Weights of a small GPT-style language model, trained from scratch on English Wikipedia.
Architecture: LayerNorm before each block, no biases in attention or MLP.
Each number is 500 + 25 x the weight over its row's rms, rounded and kept within 0 to 999. Layers, rows and columns count from 0. Numbers have three digits each. The size before them is the row's rms in percent of the matrix's.

# layer 3 MLP up, 1536x384, rms 0.149, rows 488-555, columns 96-191
103:493479456540495502508483507504485471503517504545537479498456550481490506454482536513465482475482468508533473495462509481545495499495456513530515519459498521500457498509514489507486490533511517516476470483531520491484473522496545528510440507516485497523527503509494540505531437479475465475
105:496509489422494513476509510524435508469489462501465502474478474519469530492550523475473492496504524480476453528522457481505490526484490516543505498476504517472497501511489492534503503501502507480528501496541477462510489525484441469517513499507550549479505522480487531499498505455509498449
092:500460480481501457483518533486541540511516498460508497474495515521495503524494522479498503500524474473501488486505493492486523496495491542486557475502513496491510501462499479514503490549473460491473512487473533507480458512516491495526516452463499491507518506489499462542482455555479465505
119:443529480491528498487526529496490510496500542514498488495497488505422535523479521543499481547458524511497499558541489500514542516480468491489516488449505495502496507518519496482494510496459448509489499486514500449499460541528513504524492517467488469486491502488508507452510532515508474481
104:475508455528511468472549479487518451499511471476508519508495497514494495486517502501522470511535497514508533480445466500515501550490486449468446464534481490545461490511472500520534513494543488509501492478570503496492512488491517510502486480525489505475513521578544488485511523499493514503
090:494525487513508498521484489523508538500525528461518538495537532508518537499467503500487470527520503492512493448489503527520516518444534503493489503526469499543453520503479510503501491502478503488497491480505524519517452484501525495490490549483542528486509541541528488528485482486523497497
107:476520488541517487514509490465481526503543509518499479482513510483548472487522505539486523526475560529484499501502515470512483462515524493524478501487476451555449491479494511498471488523513537527526508472531476487493496511490481473519520495500497520496490513519456475535483528526472485459
108:546478505488510532494500507529524507523515522533485476482473498482516504548528474511467494523518487527487479518452503483488475459546498480548502467566545524503543465491507498488505472500495510498493494489538489485490503482528466479510501514468502532486527518503489469509495517545537508499
103:506479498495535516508465482439508487514464496481490482501503488510506507488506511529497515499526497507528471443492550475490496472411479511506519514518482491497521487526473524498509513549482546497474491508501485499466516483508518504494509473461498510494493485496520502524535464469519495535
108:504471508504488477530494499529506500530483468518533517532479524531499501443537475534497527468504510485521465495459475492530503468476505499506536518478490493486525554473561490569471545489509502537543465482494479519502509512496533482491494480437508507491540469516534463485506520536531504484
090:506513454480490513483536462474516536504508484499530498512509503477465494485515548491494498484521506487520523533532505550489500500481515495518510519523503535532493457457488490504541486519517533495523523434479457476433527527484571519516505489519450492530494499513477477494507494511509489441
099:495494486478536494508470497509530511467510489478467477484502487489495518478516511507533510522501465546508483504506495456498501484509468477477463476491520513519518508510495523491504449556483506513472504459497537472535497496498507498455476485523517522441524473513497478482489515449492478460
100:477462455503490537500516469513506476456533480491505538515453491533490491467491497491496486506533518515490498513545492515526498450473467514495415521506497527535522511537518500521449458484491521491555513513485492498479509477501545474511506477489468509527482504533477549477555501514467490513
096:487493505501544541465451495518514461468490462486503532469478494520477507494513477530492493506515549522529517492532510490507509510474489491540533498529497514527516454500471499503458502486524524506493475503470457511512531491517508491509501464537497482490534501543525510465534494531476513478
098:522507435512540459468507499520501489476482523508500472454528558531475491497520502519474523503483517485459507527473501562511518523512457477503516468465492512531500488512494495522488533559488481492512496487493471458514497547504450521491509488492494495462478509508509446491458499471494493487
096:474507482542490483496532499507453504511541506492539495498528536480510481510519456513465500470464546471492512515501478515509542526510496534502496488466492561470485528471515519478564490516520519478528499533537475514516493482506498500492496501527459473507482579500480523493499512524509434508
095:522541461490454460516510425494447485499491486520494509489509487486500465529512512535510496475519503502459501466529482515487478472472477479481506482488526490433512497528501530444494521501488543512490498490480497526536428519529468517510511519496564476498476504533500485530450546485498540527
098:492474474495497499503511518507481476464475465500504517442463459494511473518498496486489519491488461549489519490477469501521530489512518552500470465483508489508500516501477513525527507516530493500459489469490496475451504525491551452500523439531511526509467480523498503530485472502460509510
101:457518492490475422536454478495511472516490503494495517538515497491506515511526496497524492473513506489484509504504495535481485443507460506488483559531521525527508497521498506486539515513498514482493501511471465437532515487486515522489479475509510490499477528522460484504468503499424546484
120:470494473527543527485511475485472459494505503478562515481449539495511493480506536509483495499504493481476527506496500500530476463525465467466489478482458512458530538506461517494511506498496492524481505493546474484512533514523511491517506496475492482484497458469485523473522518535491516468
092:465499502493535478524501484480521525550524508453477472503494518524525510515448471494508499458504510482484531484511508503476520535504541533489518451486497458476496488519483502496462518479551517479500487489519489495457475508571503553503528454496498494489505488480539470507490471560480467493
104:475494482523505466497474483466494539464513499516500487500528491497435463534538513564487500549471479501513498526522491528451454522510512528534497502514484535493461524505472541488471453459472528520507516500500542498517513565512475519523512519518513457516469541510497480484494495525468496470
091:478475540470464477517542488513476518479564475502486466508508504519529497479479513488503530495502503482490525460504493474457445499484498498517523504538561497465533465516494515488477487488511522509525442486552513505457509482506501499507491517556460499527477494485534495524494481510460474531
098:466532497516492538496447529503500504465509514488521450494505472487503515510482516461491513469465519519508498527574484503513479483551543473495488536480521527528513481497504482520491438466494479487555495517468495500470516495427508536494475517501504468495509532476537501518516444566511524451
094:510460509521449523508450530461532523485525519539510516494493534509495506533468497515463536540501476534498521501499493470507505495503481468528485495546503475504494487465484497529490501477530496511481514505503455480481492503450528517514492480527519490525484464497446517521471466541457489472
101:486485517519448517502473524474463526510519535521483483487469470469480487503489464508485472496500474497525507479506526519518494466508475531502530457508504497520482474520467496492505480495484483472463506489520485522483478533455485494500534528484496507510487476520505472509497545470497522496
103:460470482495526504494458509528456449510491482526491495486485540464501490492545521463484508506503502508465539513474529513507484510548506489491534478541518510481512499498511508537531500484481414493496515457538499464498489518542522490516475511465505512488469485493510494487490505543482478473
097:513528515461521481510506473516491480466474507448484486488481522427515512508525474505516508518454503497491518507482479519501475498529480536496542467492497519482518507484524518470524482506495521494502499497515487470522534513497523520501475523484468487482506501525520534516486523528468504487
094:477478491447502521464510471507525485481504514483465512454501480500517473523527497518522495463507515491497489504543507512459520542478544500497457531539480482519466529508506529479516498470473528493467473511561489489478501499505503456504492469530468521486507433500509490441499508518499508494
098:504543460478525517463511526518471490514533506486506499512514508544517462471519475489479521513501455503506503493533512501535497491496502520516486478496466477483512521496529514503528468524472512487496513474514503467475512494500501543502493534482532491461467487529483507485497507533507495492
087:458466543449502520452545467468518485517465502469482461498530466509487505474511541510472469495491496502503476495489496500477503455511487511493495486520516477512480476506470482498496473497471521459511486465534521495493483500474478542560542497504468479495464494491502489497497506484453505519
102:500483534520505499476509435517513459477461495527548465502545496486536509518556504472512489481514480509534531493490494506451512488520496507484518482558512486474437483525458560472515507547498504516518489512486509525491506481435530534523482532542489507520513499514478496477492522486499501498
095:463489489546508517448457440515502493539518484486487501505475501470488526532513484524474490501480528488489519506476533524499537484551465509504520497486499498523500539494519541526502508525524500480532490495480519492509507513518484548613499547490483478502491519499515507527493515503515480507
095:458523500465511490530465482530497505482513505485492513496465489533490519516488483488511522507510552533494533560490504499474475499529525481443478487539478520483500512495508481500492481499497488468541508471494504438494541494517472442457506470516556507484502481456518518526502508498521470501
093:481493504500475520483509473530474501466498486515505489507482497505498498525499467547497525534496509529445518486536492481483474498500486511447481527507511468504508491490528501558451464496448521530501477486484498499483443498493518486510478523526505486484509516534515469496510502495506528479
103:501499495480529494516480506505510506541498474510522491515469513511479509487489514502498528478459526490564489483524502503515514540500485531452468518507463534522503454508536500505468526521504505506502481514517521491456496471502510500477452502485484514506467497520508487467510493524519499506
097:533501490519485499487550485479523537489488460498535479529535513481499489484499473505524501492514505508512517512526483496505548496505473498535474531462486487516483465499458524520504505486522531509453517501537489517464495503525480519482478499522470567532574492465530485534505533492449467522
094:482546492543562461482510524493515502483521500488480501491518474508529481539519503504510477506505508473518489475487542484493493506495499475514521495548495503500524517509531473484506524523553501512518484480558531520508486527500464520482498508517480501520480455518498521509477483489512521500
095:462493518515476503526511517482505522464553463487488477486505521511508448507464486458502498499545493517496543497537527541521501472513488511523497459525540478473563475517468505506521507543511505513496481502510491508509490493500515524529509502529497486482499471495512480516474502489480512481
093:478494527504452480486481439498478514506534482504503485519521489508506533507490516506460480547498519445499489502490557476503520519542503496497454473513486488493489507477492504535546514497548482519493478541500501519537508490538486505490503488504531457485541510502493503523480496467502507495
111:501478511482485559495504507439504487489512524504517496501533481483521463510524500494511517511494478506456508485535472498501495529522485459524486526497497484518528480494499522477486502499512474460496443520516461502551504497468503501477496498519527492473519488510540503481513525511486464475
093:489507510488511515558502514525456519448539510478500575462492491480462490489505481528492563493522482517509554481538555531466483490486478524460450466497516479512515511508512534567467515481505498507499542459501496468542512506522503464539510453462505515510474530461518493516476510475502517509
101:460497482481501487491461504514502531486498490506487529484498503494538497485506517474476495466498529506429527468478511473503525505460469514508514470507484510499494472498483500506546482487484506505492487541548456495519466482458445475505522490468525507496488547516503513485498475513466496533
098:487496533541528506485473480483509470488539435491510547462456508432475505517497472471538503488506533477503558529475505500489490514502528504485508501474501481459525493497501476543483486460532522490458485513485508536498494481510515498481532486487497493496482475491481497464503475466454472481
099:514527501469468499502506504521457511521548477527502507506554542494483523524502519531502490482476524557517494519542458480496538478543472504513560475517480487480497497501511516486494551504481501517500515501495458487544486509458490486530477521488470505458545500494520510510522484505503485466
099:553503535524488490452479539504477494480497502524491497461512504516487523491524454525466517525469476510496531528452512476499560510503454498466504536477533488513507492472512501518519523497494480505564480483504444531500480508509500500471479458537505508480458457520454483506487525500479491499
101:485536519499509556458473499535548471473518494476508510471498474457519497480504480497529511492523502510534476554512514460462526524486546448537546523498494503551494489557470507518495499461511502499525461507469421536478471493469486496510485484480505514437517514507492489486496480501485490482
109:522465502534493499554484519529483472499486520444525486512503490539525509485496513468478459506513464502501475459517501477514472496514475529445480459512511502441510528484473543490536516480549474493501459503513515474515477482503555502477476506514490502506453497536478486502476482525465489501
098:473510495496503518477493501544513471486513485497503512494429519523480460479480555462512512540491511526489507478481506465507465455490514498509525471499514498493513521479489495533458560481481539496501494510449520512463492527474452511457549496467504474470506503527534473497508529528504491531
095:487491469476506461536491492459526503461545485533493522504464448520479474547500488510500478508501508478479501503515494496497531490518482513513472493494496524528497501503517504538529521524484484509492458498491535522506537500513472516476455483505450507452501513491488515463514518520466505540
099:502492507470525479484499515511488486520472485500486484488495496503497469519448512492472501459520484490520482462485550557499514524472483522529454536556504523481499514482485480473471502439454527492540515492527475475474494487501478508519459497501499490484528451503505520499509527515519480481
113:473466484507490497493507468457483491546488525467519492453502536507475471501498525477507491528457525543542481486520493488475499492502510531491547514503498515477477515504488475510469529478508470450510452479508521504444498455514493452468489495487450526558441497497500493540486470464496489457
092:490542556526535471481490482508466490487472515506537469487484507490553511520496505546509476481523503526494476442475490516498517497512480501498497490480510507522511489496497495543468485473521492498516464507478462543517451493494493496472503526525459496496503531566455512515491443501494514508
098:485499492460516491527490477499535493540520502539525538532472486483475525523502505503494518535507528518482528540489487509524547537502509533509484467462505442524534499508524513473508532487486512525495494473503519497500512543532470510516492532470527518527498479545468477451503503475514485467
118:478467516494496487435495539474557499495460535488499481491478509530554537460514554452489475520533542445532436490471515529519530503510519481493528484481459444501473507455495519518532499497513508530529517512519442478490506494507468493498468506468500492490490526480477520456521513509500489446
102:498497503518486489488492486455499492469507459498500515479490495535486457551484420499477474533495501536531504514542527497446476493509483504495475559525502510535504465496469495476539543463524460501524497490511526479516500528547487493540498530543477483464430481529530498501496479516497491490
094:494542460461500514466511533483499464524510495500482504533538529454477509528511477515469519474453491467476482505476504504517502478507458557511474493477524480509492476499459442573541485442475479513526545520525503477490531472543487479488522494492470479490498484479509501495531453493515501509
111:494524520545476472480533518518503556507482447469498489515515481460469479500442520515537483498489515491476506514502490486448519523480504495536476535504509536461488518503469545453514531445464497467511515505509481458524493516464499491497518536481486490531542503435512497507495560519500523525
094:474496483486500470512471519545519473484511508517519561489458463507491474503484509478532490484488481477472502513498492521496473523536508519523494511505508457470479514534508539507490502458512518486512498527466492508468519503474491519533520512512456498487546467501517500497537500436471498502
117:475478459444488540474491500474515508542476519538489528482498490526493474504514509490474499507458519463496461516520533517497474483458504503522498488478448495480489519495512498443492536490472474470460508500526468514478501498544544487533470508470486526509528467552546505516473510525507533498
099:533491477504505490455501495505464483536521488503460444524532450486499484530454505482464518501544542490485521486501491475503494523485516469493495489502505502468530556499476500473555518478438440542509472520577517525508490487506532499500507503503480481492490489538509486531485506501503488472
099:534532512502466533459512504464502533510521529470506491500518510483522519467522514523516435497493483473518521478580516497544522489555531498485505527527500473489499495500485483473481524517509483520518527467488514480540480520484470476532500460484487474502510489489471503451468498524489508488
100:471490490474524480509516505533497492547498480514514500475489507506461483536496472537457467490513503519456510521462503541549508514516472526512478509492514495515493530456507514522509538574539516504519477489478501485474484494482475496509461524531517487469488490495526471508506481523512468513
102:512522506470498460546469484468481515458491462510487514454487466460463504532520498511473537511481532516501467537521463508497517492504488497467504487537543499488480498507500500476506517538467516490450466467516532535510465511515538507531509509467471530474513494546504516481515521473499473475
095:500440487473472490493493505462557515522505498503506453506526522448480481532505502511551521489508450472507518507475504488531506519468516511541480463500538488552519504458510482452526491467537490537495487546524501500526490478531479492475492467530447446524448474435494483496499523483509488517
094:515479463498451459442524497537491449514518485464487463537472548510505491482541469507505500502493525494519482497435541473500493483546453525460499508488515524503546495507546499474459542475512519485495482513504507480544433504483444506547498546508512480482501515468491498463510481446485483457
093:504470493478515511487529526528504504539571483478487534444478467523517456505488461524490519498510517505542472554455475488517457467534476503498481533498518485485496509480512518532502474418547476494448506511519475497500494501496493507454502521529545464514529536484493569515533508485523506531
096:479491454539487504517511510541517512482473505515482527528503512489503459516507549472467436484504523485472521513506477486489440478507487501492503487510539484455517496480486523491483468512505483510515517520508535470488512492460550478470468481535518492501543506508496495503462529464507522491